Each number is 500 + 25 x the weight over the matrix's rms, rounded and kept within 0 to 999. Layers, rows and columns count from 0. Numbers have three digits each.

# layer 17 MLP up, 1024x256, rms 0.0448, rows 901-1023, columns 128-191
518465507505499483516480506508485503496504443477527498493496466465471456545524464479501475531493514466491490532512526480513514501490498531532521459453496505511515481495514501501484523501520546
531511484519495522493537535475496505533473510522507480476507478505506510526520503503511502531507518464524463500487477496500517476505500506480491499518514508502513492540507522470512526469487489
440470521462498506503522488518470496530509507485508508519472526481516477535481528504461474524566518491546482518496513519550479486509519468489488490510479483485497484505455453484489516541476498
552472508478474505496510481530495523506526511487507519503535554540514474469549490469524525477515484526491511499460504534535530498483462451501518469488541549493500448519507481523496473508507534
503474490544427534517499475499566488513515494504510496472497514530522535460533497490506474484516569553545453515497494514481484494502476520466496489498489546510491507478468469484487558513512506
539554510533503486472537464443530531526531499532494474509461476497474552524525528488519506463506457493561531504490437487511479530486471493480493543494483503493520501490498484464527471526506517
527495491509536520520514499495537455510512505475500530498508464473488534522556504488491466496478480495490541457458497501498523498455494484498500513523485506476506546513482480533484567505475433
515489489485498506466517513509460530495522467501449482472464501507511500458502455457506481489498544478521505500520520541506506515505524507533474498533521520515499509489500497506493505489494515
470535510496487451478485447481501489507422495534553478531509483510548472515507526508480504536457489500443459487502546495546512454468495504476523484522540480494462520500514499452508491471522473
512516499490479507503458489452513526496497483496500477482552484498481490479530492523483452504516492473472520482516494518493477545502490472521535525510518529494477524458475511508478481503526516
498487511521525494521500443515539478526497502459497507521522494525550491486493534486509480511485491463471510478490508512539516457490511496525454526499534479547527543494467511556552512479495492
483530528494543476462497514488527450487559518510508558484568450509502516473489528516524502494503498546526439481479485495479480469539524502508506488518524562486499506479516537478506510473476526
514499519476478486489489483498502496524517479516484518514527536495479476510483487507523533529503515469447487473517499521493506533515511513497523498518538507490514468499491465513497523503499486
467503528509478513493516471477510506476499500480458497468485556510516522539495550494512487556495498501491533498529526484510507519485465531504589457487476499500477495464469516497480517492491517
490484473466489513431447490491458504514510505501553486459465492524485513560522487507481487499516494516488445492509529508466500472440513484444480491487478467467473592478504530479501481522467525
461502499489514450480495515503491491481494482526525512474506488473536489505475536490510434538424494487506545530455506492483548519526526533497509487523502464509542454502473489542522554472474531
484470536499495487556494489503486450491483505497437487481528506533512476513468488464489503486468522541501493503498511462506515503521477479526484518449502508491468498478507496508548508472509513
522506518495508473473496490462534479504543526538506493510501498514492531524514503482482541471510464496477478538482493522492502512525472474502518480517524501490498517511480518479514517492495480
540484524483515490551461486489502516460534507508490476522518533463526503481514458485450509492487513457501554509515509493505490498465508504480503521497492477473496517503474498481538475503512482
475526471473517509484495503493491491480528492528480472432499530519513546507493507496513531517477500472481543518484506497541509514484467476523492551528533507527477485510528486505461532466536519
552508466526472498445466506479467486498480457507483526460549513521475552495545506552477488538520483505499495499488465526508525503514524543472497498513512530501491492499558473466473524504515506
522485483507524508486463432539497462490511526532507488474495480490500519490483469503498468514490484531532438520557487543531540473533491485498501498508516500529508501498501487510517509547511458
517524524512481508482490497485464461486515508516472465515526502534505518571494537514528492531513463490507512530462492527506522490506554550498506449517495484514499495527526471513483459466487483
538548510471508516506440457494529477468485500513517486552475493467481453524468525506475533498510489518511545483481524493509495541464507523487550527515541528467506473496483539533514512512494499
577491524488535498534506471514505505506526510535518527474501464491536525496471524528474516531429532519520490498484484487499578474563505508459501477513489470512459512431493485492517507494491512
511470512478504489453544526514505487512482472507517517556474513514520534465464505496516473494459468431529495491483510479508534484486474477465543526465510440515515477498493453530451482521512499
455453495480476454500517493543535484487527503501464531460522581527490526515509513492495493510504473507542478458476499516484494532510534451501510504551534496483492493465524487447459496511522542
501485491482522539481519502496494474534500460536490528501491532476490491521484483487494553505514521510483501534499485518464511521492501434476510493500554526518502441506541491540493524523559534
472477509467507515539466496519480524502515514525501542493465508417498493467483542473489473533498512520508539477514513539504545518518481491506469499471532495479532472531494465491557466478502478
487481484485481529472508491494534530570496483465484481447507490471517496485524519464489492501535525482526474519492518493509524482450503492486515478493494455480509535516505498503499487499534450
477469499477515477499499446504506474459504502504495495464539478488511480492548450483556539489485522478526480514470489481484488524517483450506505526545509467486495485545531491519534493503488510
487508490530533522502529530505516502472528521495531450549491496508504508542509547485502495506545509497448502533491502479487471508470466485505493481486526529477456479498499518545552519537496501
464489503443504512478475472497466498510525495527460509454493499475538533520501516507494483528479518480511518560448456505508499527525551465480523498517466513545516518475509486472504509517515522
525456514540478532516511502450466462482461461506525487460473485514515545470511507500515505499492504496490547512512498457488462493487468487506517508522492454492514516544503539447486529465484498
530527522480499513512499508520507526467496520524473495537508490488514532489477470504474480530472486474516501536464540499486486476566503522486480544534515467517507491476485505491500519525534475
481549491525516494500499498498471507514485498476492481481548499438504508512501495482524489531482490484546508518497506464477546496469490522518487507486545543495511488509512536463525476496475521
474486504523516498484517496510515450530490537515530510498485526493499466490477497484494494511489487468551525556528521542489500527468499487494485467449492530475541508482442491458463462515496524
466522506491469506521511470518507486470488439507484498508540495507504499530522516483492484457522500482439483436495483484516477523521502457505511500501511473534532546485483497517429512509520502
471484487482513545459498509485478510544488505521470509526513493520542470490527486517496498516499499522503480545513524500478468498473491519523457469476507496483477537507517487518493542503483465
505541523497489522521506501507505510528507506509459507517480518507459508475474489495497491492534476514496532499493460465503479508520539483489496483499540517526490498515521512487491490508516508
554490513474494500474504449521482548476491499502506510467520489528516469519537550486524507512469511534516503493507481516453454507515475492490470503515522498494485481519512507530530498499510490
520491525519489469527538533449490488487467518527495494453525530494515483508527491548542509488515475439468489537472477521505521505424526506515472462507518557451482508468526510473482544497510507
433497527481516467498517501448495500485504468476464532479482496528519498540500536530470526535464485514489527518433515512507492481469491469508505505517503551487512477515530475478468509467463503
441495499477484513536515519487493492487515519474540505511495527502528491482526495485486522508516465459533488478469420525489510492520475503491497474508487529466498493486482484500503519525542498
474564459496518474485482503505493493504512480501536510483532534476494464525530508491497537548487531485505496490497443529525518471512515455520488495501525499465498493471519433521483510480506520
515517490507494525514496499504503485463537494494479538450537510510527521534530468525473500536499533514503510527494506498471462515480524493481505470481463447500491542492520498474536446507556487
537507499537497490482512531472444512468512468506499507430476495503491464501522485485503485492508485519516515499494478478504502474505489540493508490518484522513472514503495510516513502479485487
504502513503486516501471513527502488526506538491513526501510494499520465541480507482485496515493491507498541484451507514471501475457507519499492516494510494522498516460524514488506509476474483
507487516457480487527524531544497502472489519500488529468491465519507505570518502467521497478500492495498508499507517535481481524516459497471459499462508501526515469490496493495441528479492489
495484485463552527476493479492459459485510514524528527509489509473489539509486540492509484478518486507507482505492522447542486525518480484493479501516486489530499498479492550525498477511536512
499492462506469507493530491482467471434516526493489508477534512471512539520521522505474465512485478491523493521473528500494468481518471511493535474461506474484475507468521524521455485484546445
453477521492501551532520483496467447485503448495467439476490486497518500484540492517460477505502500500508480485515476507488482482523498482531497485477506492526561558472478404519476514451505506
506535515539505466519509505462472478530490503518522509497511510461539538466484468483463518510487519489484542486491501540519457526498526532511496510491472513470511511498504505526517481508507483
465516513501515523491482491512491513534537502465545513515506465509535562502507525481514523500523544460454517474509509536483523491456501492478518512486502483545497507523466509523466495496476508
537531504473503505493487512522479520506498502530445502486481539498534474501526540492449523526481520514543532500473451474476524478492522551504468496458472512478472554503473494510475492562501508
510508473490545456533510515513491499522526506465529490478517503493495519549511503521480429529458510475468469531564456520496492502513458538494506522510499499477466491483467503460512495481493540
527471527489478504469493501504488449509485474489499534481486499516501486510521520534508476544501462447486504507526486505513496525480492523515529544463550522549509496492483464533469510494521467
515510521518503542440510485492529515499499485525483541484478496463468472507512526476481514496471470454505514520491502491511535472514511505507527487511501523517505493505563502493463493502522529
486483529487506494530475471537512484508482467520535551489460517500503492502515503484547488474500507439508473538490514511500533498469487493470503467477514563529502494492491485533500489489473492
490477505511514450514501534491492514479563508536498456478515517480456536498525502470480501535510523514549484455424542485456498483518532488502494465517532517512498535507545536514513479476528497
457489472475515534481523504536486518476483465486538496511490506531532477463507503487526468499520531487516506496449479505499500467501483510518506479455528509470489474556502472467476530483493522
477452454535499562490523467524515531500500511483506531449504487555476513515520525510453508525553519499489517506549520481508472507465520531557473500499495481461494477517539498453491554536541490
515487497511474479497521510509477486468464524509549544492464482505493546505501520548495519505532512518461522521474553492519487512493524460476520480454479533517491502486499484455451510539513484
503484511507525525469517535531486498526496463467474477516567469493472514565513479486522532524531464508466522469499494507485501513501502533477511459492489564555491495463518496519498504519452461
482465547517534455491498518500551452515469508467503544468535478488484499494494449512498483519508508527495486477463492506522497514438494543491535516504499521478522487533546491501520468539499528
517523497546521532484539531549503462495490496521447505494476470528495460516510493475486476530485452478494481446544503477477502523520482496505525521535487468487452502481518532510512493537484512
450497511521489515509477475506513515501530508512496530479497459513514507521489525508502516491486529530462492474486494507498488514466491530537531452543500480500504490494493478527502519511487492
492496512546513537525501469511487527534520515490517516543454499457533483535505444521495506497473490546517503476474505493508492500503492571486469477498455521499459513491565488507486485497498508
466538472498475531488541445542483484473472462482518509479521519498527479548514502479467514531487525529537482503510492534468522460520491482540485488473533485508486477502478485537531504506544494
486552517510542510491505447534513501517522474515512508528523493485501486499459485533493507516492558465487559464474527495530529509522495533511517470506538518505493470489480498494487468530527523
554482493525495475487475530556493526486487497517535455513526559539490457483483555482540481517477451497532476515501524522510477474549480523508488574564510525489524498539480506487532522511566489
502475500472503533476511470462525510468488497492495493501509490514529511492533522518530518509526476466526497511471549453504511475510449511491497529517502526456495501464477509501463488463481527
522489486509533519495543500536534523490499502547509499540461519453523481516515486500502506510469479498500561507508510483511449530517468500557522513503511523463552488492487484513470520563446525
494523499484552526494542488542490456491535476520487467419489520501480516509520481487487501494510506489505482464484467518519483495497495509481536510518520512456474477546516528484465500517540503
483493529518486500524520515507470519524465504494479498500504498544513491502417481527520484502463436531482502509434492492465529513489492497455496563493541507506499506441471522461445503540505525
489466499459512497485462502470473503502488505482490507502489529518485486487489469491520501527503502455508519516506475500506483510487491513478490470485516484479441488502452483510513533464464479
474469515504500482477543535483474529515513541463518481482538496493504535500485518535512487468521499500495507485479487533521514505489525496499532450499507496508494489475528516529525538482535474
516503522481481498478537519485470514482516525482495467511530498520476487485509479467530470507516508464481489467502481464522484505447472523484501497485452505493495493537508461485503468486558461
519478522480496526508495493495488495528487485499517485502534504551527482510460517495486490530485475490528517495511497489509535464500461512497487507519461532524475528491505478498500489502508502
514526513489464502486445493522516483539482453501469525527496504507539510543501532539466489543492475504495492488491515522534466467520515518480488519489490489519499497542509518522504491528475494
487534502458487476502544528508514481567487485517519503526522470535572521497480520490466481508495538490505460520500457473450491510517509516484528500473467504563497477525448544535493502514496519
445526503500461504500479480492530518503539492527521500538484518496532510472492453494460494509506495532514519516518500504528479486503473498512483501502474521535533509496486476486513477531515488
480502493507451415511506444464488509485499546484505496548519476504507522517496489471536492475525469532542512514519515475492482437520483508517498522516458472467524470486506523463500512506474483
494488522481505533488453484508537502482532454543487516531477502501498533465499508514484519537499469482505495470478498537519505514535508516503472475489484512497502457464509474491494487493453499
521483486495493498473486530539474529479479515521477500469519512491495528507507524506479476519472516534469456506485501500518501443496479505485522491479447489477526493526494522514533494487485506
530476485522460491513534494446488510516529482480498529479499491506458514504469487486505456506512507493515486497495503481501463474528493504496511539492474498476484558467502484546513507461506479
491488511491504471510510524490494476467500522516539508537509494482480513499486495449531520506523509510494476462457514512515544512493503545505470505461501465506465531493504551494487534547493517
500463529486493523446501471550488478483543484501523482462490518480487470503519505493480515537456481485485483484537498531491524485448534458524491549500541572512448524518533518542496498512452466
473546479495509473501522501516461546501500538467492524496510525499491459487515476510470510508554507463486458505534538455530488499512542496469504481523500444541487500487482464482530522546486454
477478509486510537551541493532477473483495540504505511468482521496480512492541483487548584478512487495490479471451518493514503493482514503515487486499507512522537494507512542476556489473535483
500525488478543490523533506559486473499510476515482535554514499506488518551520487493503482507474478496453475494528481512507511478528531480508467443504496491486559479508454523540509494490479508
473504507510497541471451528506475517483498505495509485529450485518497507500492512501487492497505485517554475489528502497515506489508523537532471492511497536470519527521510535506510454479501513
536488507491538503561498536510509534470532508494488520533480515540486505501490504475452443531512470486501498506516483519516544500496496523496506486497536509521485494492498480491463517499505484
510498482504530491531505479469488503551478555513493480465445482513455475508443521476504527494508496466516492539500495487497479509470528502510498491494484524481480540494540548483468468509448508
532508502475513539479563547507490522480495487480515483481481445483502466515504488489531470521461528486474502520524488512493522476527490516486531455523486481516491487499475495493485545482507523
489491515491497457528435494513518478542497504485489484473479492505502493498486506459532458498506468509500493474548512530477509522464448489480501500512514502488549493515475503450515493502495473
480446503498497518519512511504522481499547503527536479528488468519473567512515500536444490456524492483489487497519492528484517509437511502476474477527501508498503487509482489542535448471477492
473498505523522497543527475512473511454522531432507498520515485476522490480489505502482466493528505503455511481505454521527497512515514508484520496494534497489483513503466461492484503525515467
532503486524501497452538492517484505492462530449536450521480494457519477500496514504532491530497488503486493510497475512509503525537524532528550484509505465501490497491502441455496452478546489
497502532468470446494506509466505497520497482534516474480477489475513532495496475488503448516489459517494507512473525499503547513515427540499449521472520492542537502520507528496501470495547466
540477515491526494469482472458507491552471490518458474516525496439529494490502516486509524525494507472516539505452497490489527464501498445523495494514501523486531561540453530522501446499510465
503491497511558509496517491475514471486471557478508486504493522472555502457474498569523538489500502484492477489506498492494489501488487536525478505523532511477459502466492517534477478503507455
484500499469537545498468474495504514474488464502468529470535489494475519489490520488500537561487491513503485485501508520462519512494484476474501471505495536539470505509510519534518488496533475
471547522504549479524509494519443531523494520499514494455495457489491473509536555449522506481466499483503507467526485496509464460510497497493488511533486482499512550516524491515535476456494510
531472471526496517471520508506499489532507481486476525489484497511516493480460478466519563501550509506504489509522545519487502523506507484504513485474463490496504523546507476496509517490539482
488480546524476537506485501471487491519519506473516484510483481481508517464541507543507493479528549498522492548511513497529505479484478497512523501499492517506508502537479517512490555498506510
515501504533511476484489519493516507517537512494514496447486477505540485520501502503458479481458558513479477515482467532520510510493516479521482512510525495501558480446505522498518484508516518
522494531480488454481500495492473487510496518522518503470492557551510538530481530480502476518462468541517490541501514463474476511540489504559533497508477488509524517458481547488459516507495467
534463488485441492472484526470472477468505515502512507516495492511515498536453523491508539497510477496474520478517505443482513449473502503500524543512478485522445497451528531503516464486553502
508540506480521479500518482536483497468514464488519480497533503473503470509485479486511506522541473474516512503483527510545514526462519477527426450525484483518497526507436480509523505508533485
500497520490481544538505539525449470478519522443474507472474518515463496510493550515546497493541524532464483525511484526509511482495547499503520514517530501488555480520487454489503508517514494
487467542485516506538523492508511535477477524489527486520513498541503514512465461496517520509487554477510511477466505464502550491494503526532506486484452524482494512483489505489523496513480495
463543500492531475494517501486493460546505499455472501488520536485549482482527489530476493519464519452497491506496473475507517472504509533493483546496506487484464497493509505493469548536497507
550502527449504486498440505493487511474467532506458467502496450491465466497517478538480491503486473492527494563501492468515492461524492500497480498552499508495464522478451506477490524542528488
479463504488520524502505532477558500485516479493498520495531497514450510466496485477514500494522494526513510546488506496520478485451499529506533564510526475499499492517507519515462484515492500
546511495465491496474565498538534523541522537534502459540486542462473465492483525524509511524561516481490538536507510498480551494518484459472502478529537468482519524486501452498528517477465474
502508460559511507503524487494484493467513497526455505500527496509532523484504485497523569507497486503512525522487527518470508511492457482513495478499503541526478475494482488483465512519515469
482504539525522518543573490495525483465477479523474509526529548488482482478504466489495513484534497482492460448481538491515496489485500486498569539499538473530522506490470517521502483483520509
504494490504491548499530484530461473480570504483555496481471485550507493511491506512478507531512472531521506484504524499458508478448493510480513514499497496513463561481508506551496483503521481
473508485517464509471478489485469481525514489471489465477496524484494476489527478532500496489517508480511499563500521495474490535503560505484450490481506561472474538499498516483498527523522509
536510489521475466513491544479480549483509467493493549519501536474509497529518475502487497547536497507496533517505552517531507493464469489453455448471521516515495509480505481489527461500475452
501494508501472511500527524480548475532527492493486479529484495463517518486507513496480496526432474500485458505506487497505549492533490475549522469525494489500476490484518522488440471534474505
460487532484484498502480447530506493477470509513506504493492511513492478473523527495488531493482507490486488507511485467536508468513531526508501465484495536501467508492482524472470479518512517